From a checkpoint of a small transformer trained on Wikipedia: width 512.
Each number is 200 + 30 x the weight over the matrix's rms, rounded and kept within 0 to 999. Layers, rows and columns count from 0.

# o: layer 6 attention output (transposed), 512x512, rms 0.0196, rows 316-319, columns 0-63
# v: layer 6 attention value, 512x512, rms 0.023, rows 317-319, columns 0-63
# q: layer 6 attention query, 512x512, rms 0.0151, rows 320-326, columns 0-63
# k: layer 6 attention key, 512x512, rms 0.0149, rows 320-326, columns 0-63
o316,187,210,237,171,171,186,156,272,178,156,161,197,222,180,200,208,211,211,215,229,233,158,223,251,173,170,195,215,178,203,223,266,211,211,208,191,205,227,184,173,213,216,199,205,209,194,261,153,199,180,166,215,210,213,154,197,142,161,192,197,213,218,207,255
v317,183,171,181,172,169,116,159,231,184,189,132,210,171,222,231,218,171,200,183,207,163,238,265,202,232,208,213,214,220,173,192,201,184,200,192,195,196,184,231,213,192,182,210,177,189,202,190,182,165,128,223,197,176,250,214,197,210,181,205,196,177,198,227,220
o317,172,208,195,232,188,198,232,195,156,148,235,194,261,193,201,181,200,205,172,216,182,190,197,187,162,184,158,187,223,201,196,220,204,208,177,215,168,190,212,240,187,206,171,209,213,229,201,191,186,171,203,190,175,229,146,169,238,201,215,187,167,220,197,173
v318,159,222,182,249,239,166,220,217,177,205,212,193,187,174,183,175,154,198,200,202,190,223,243,174,216,181,207,174,201,204,218,232,173,186,220,197,254,250,226,213,198,198,241,150,225,209,153,239,180,165,228,183,176,179,247,207,242,221,198,204,201,224,212,187
o318,153,219,215,203,204,191,202,245,204,161,190,201,237,186,225,180,190,179,197,228,242,204,214,240,144,224,197,202,162,197,170,258,182,179,193,179,226,188,174,211,220,167,189,200,184,201,275,223,204,166,218,214,127,214,170,212,204,204,216,156,204,191,220,201
v319,169,186,234,193,232,177,229,225,189,206,225,178,182,182,151,194,162,172,176,194,203,245,226,194,206,186,261,152,237,195,208,218,206,206,183,177,225,239,175,183,241,193,228,182,232,189,203,268,245,202,234,211,175,208,237,197,233,200,194,227,195,175,192,224
o319,152,210,208,191,174,172,205,196,196,178,172,168,242,183,211,194,204,202,179,222,264,191,224,234,207,174,213,194,182,192,159,255,183,189,188,217,213,208,194,204,203,181,196,168,202,193,266,205,194,168,172,236,192,211,165,224,153,177,180,210,178,187,219,203
q320,227,185,202,207,203,195,152,188,181,234,248,211,197,208,226,159,150,274,185,107,253,178,165,133,234,235,221,226,142,198,165,171,165,255,220,221,176,182,180,248,194,193,227,194,196,258,189,211,156,199,174,250,185,190,263,187,167,221,171,247,196,205,225,210
k320,207,184,202,150,224,221,239,178,176,256,185,188,161,116,167,223,215,206,212,182,209,219,243,218,243,211,151,224,206,244,195,247,199,266,203,212,250,127,175,186,228,199,225,154,218,182,190,189,177,241,193,181,255,167,231,227,197,198,208,236,200,245,201,171
q321,196,244,231,251,233,197,220,214,252,201,192,218,229,140,208,149,213,207,229,227,231,187,205,220,181,181,203,207,229,189,216,166,183,155,228,175,197,199,188,218,181,174,148,216,189,193,213,170,169,182,193,212,170,172,153,216,130,208,181,183,199,188,225,275
k321,185,204,191,189,188,232,212,224,198,214,233,210,212,295,177,213,182,215,154,172,209,185,195,194,186,196,229,216,148,185,207,213,182,154,178,217,210,246,199,160,197,234,181,251,203,196,162,166,208,204,252,205,247,231,180,140,213,206,257,217,205,192,213,168
q322,199,117,238,211,185,230,217,224,195,198,238,209,202,214,227,132,194,204,206,218,251,155,205,229,179,227,177,215,198,244,227,231,260,247,184,209,172,201,161,243,223,246,185,219,183,218,185,204,186,193,164,171,184,224,236,169,200,150,198,193,249,226,156,229
k322,255,200,149,152,150,223,168,176,223,224,196,191,181,174,205,253,217,247,205,185,186,222,184,214,245,243,180,174,209,179,232,190,239,244,198,159,242,119,220,223,229,144,223,189,227,196,219,161,159,205,186,229,220,190,254,213,204,213,178,185,160,197,254,171
q323,199,212,193,186,201,178,234,227,212,193,141,169,208,205,175,225,227,160,219,228,223,174,202,284,235,192,181,220,206,165,197,195,217,213,214,185,197,195,200,182,228,192,213,172,232,187,261,178,255,172,196,162,247,227,212,213,180,179,223,197,205,223,144,191
k323,197,178,202,247,172,235,194,192,207,183,157,232,214,190,246,191,232,175,213,229,179,192,179,181,175,154,158,186,206,151,213,143,250,169,218,179,230,177,255,201,202,190,169,230,158,190,225,197,210,219,200,203,169,181,164,192,209,162,237,195,242,207,204,249
q324,207,154,132,151,160,248,209,179,213,222,190,184,204,177,165,231,197,171,169,215,208,214,206,226,139,181,255,226,135,308,248,233,245,225,233,244,174,157,211,154,234,224,303,160,197,234,249,226,227,168,234,236,212,195,183,243,210,173,179,189,210,234,197,223
k324,207,209,203,221,237,257,179,227,177,158,201,164,204,273,226,240,215,231,172,162,236,169,172,158,238,224,205,180,183,193,228,271,173,213,134,211,205,228,210,230,260,221,231,155,241,206,219,207,146,205,174,223,165,211,205,184,131,201,259,246,200,200,216,233
q325,237,205,205,201,216,178,171,190,101,166,234,218,200,181,196,223,161,199,216,136,207,190,186,156,248,188,296,217,233,250,161,202,187,229,201,205,166,204,198,247,179,201,184,183,179,240,134,232,211,166,255,206,156,159,200,208,223,254,182,237,212,149,230,229
k325,180,254,232,206,218,227,196,187,171,218,269,191,254,232,223,209,198,217,202,203,253,185,191,242,200,237,207,215,186,227,216,190,180,153,162,205,238,250,173,134,158,261,234,191,182,180,202,207,182,239,197,196,190,190,223,189,181,206,232,197,229,213,208,203
q326,193,172,206,169,248,223,219,191,156,205,188,211,185,152,206,212,181,222,134,220,229,223,193,251,191,233,248,155,162,209,202,195,246,208,187,169,182,183,215,255,180,236,183,209,202,223,186,191,177,178,201,241,155,203,171,208,155,215,169,212,165,178,220,238
k326,259,225,190,186,184,190,203,197,189,224,231,192,196,198,196,184,211,233,205,190,212,193,152,256,199,198,212,202,196,191,226,176,201,226,169,244,238,191,156,182,188,185,181,206,230,207,182,186,179,224,191,212,210,249,212,243,206,234,227,230,187,201,179,182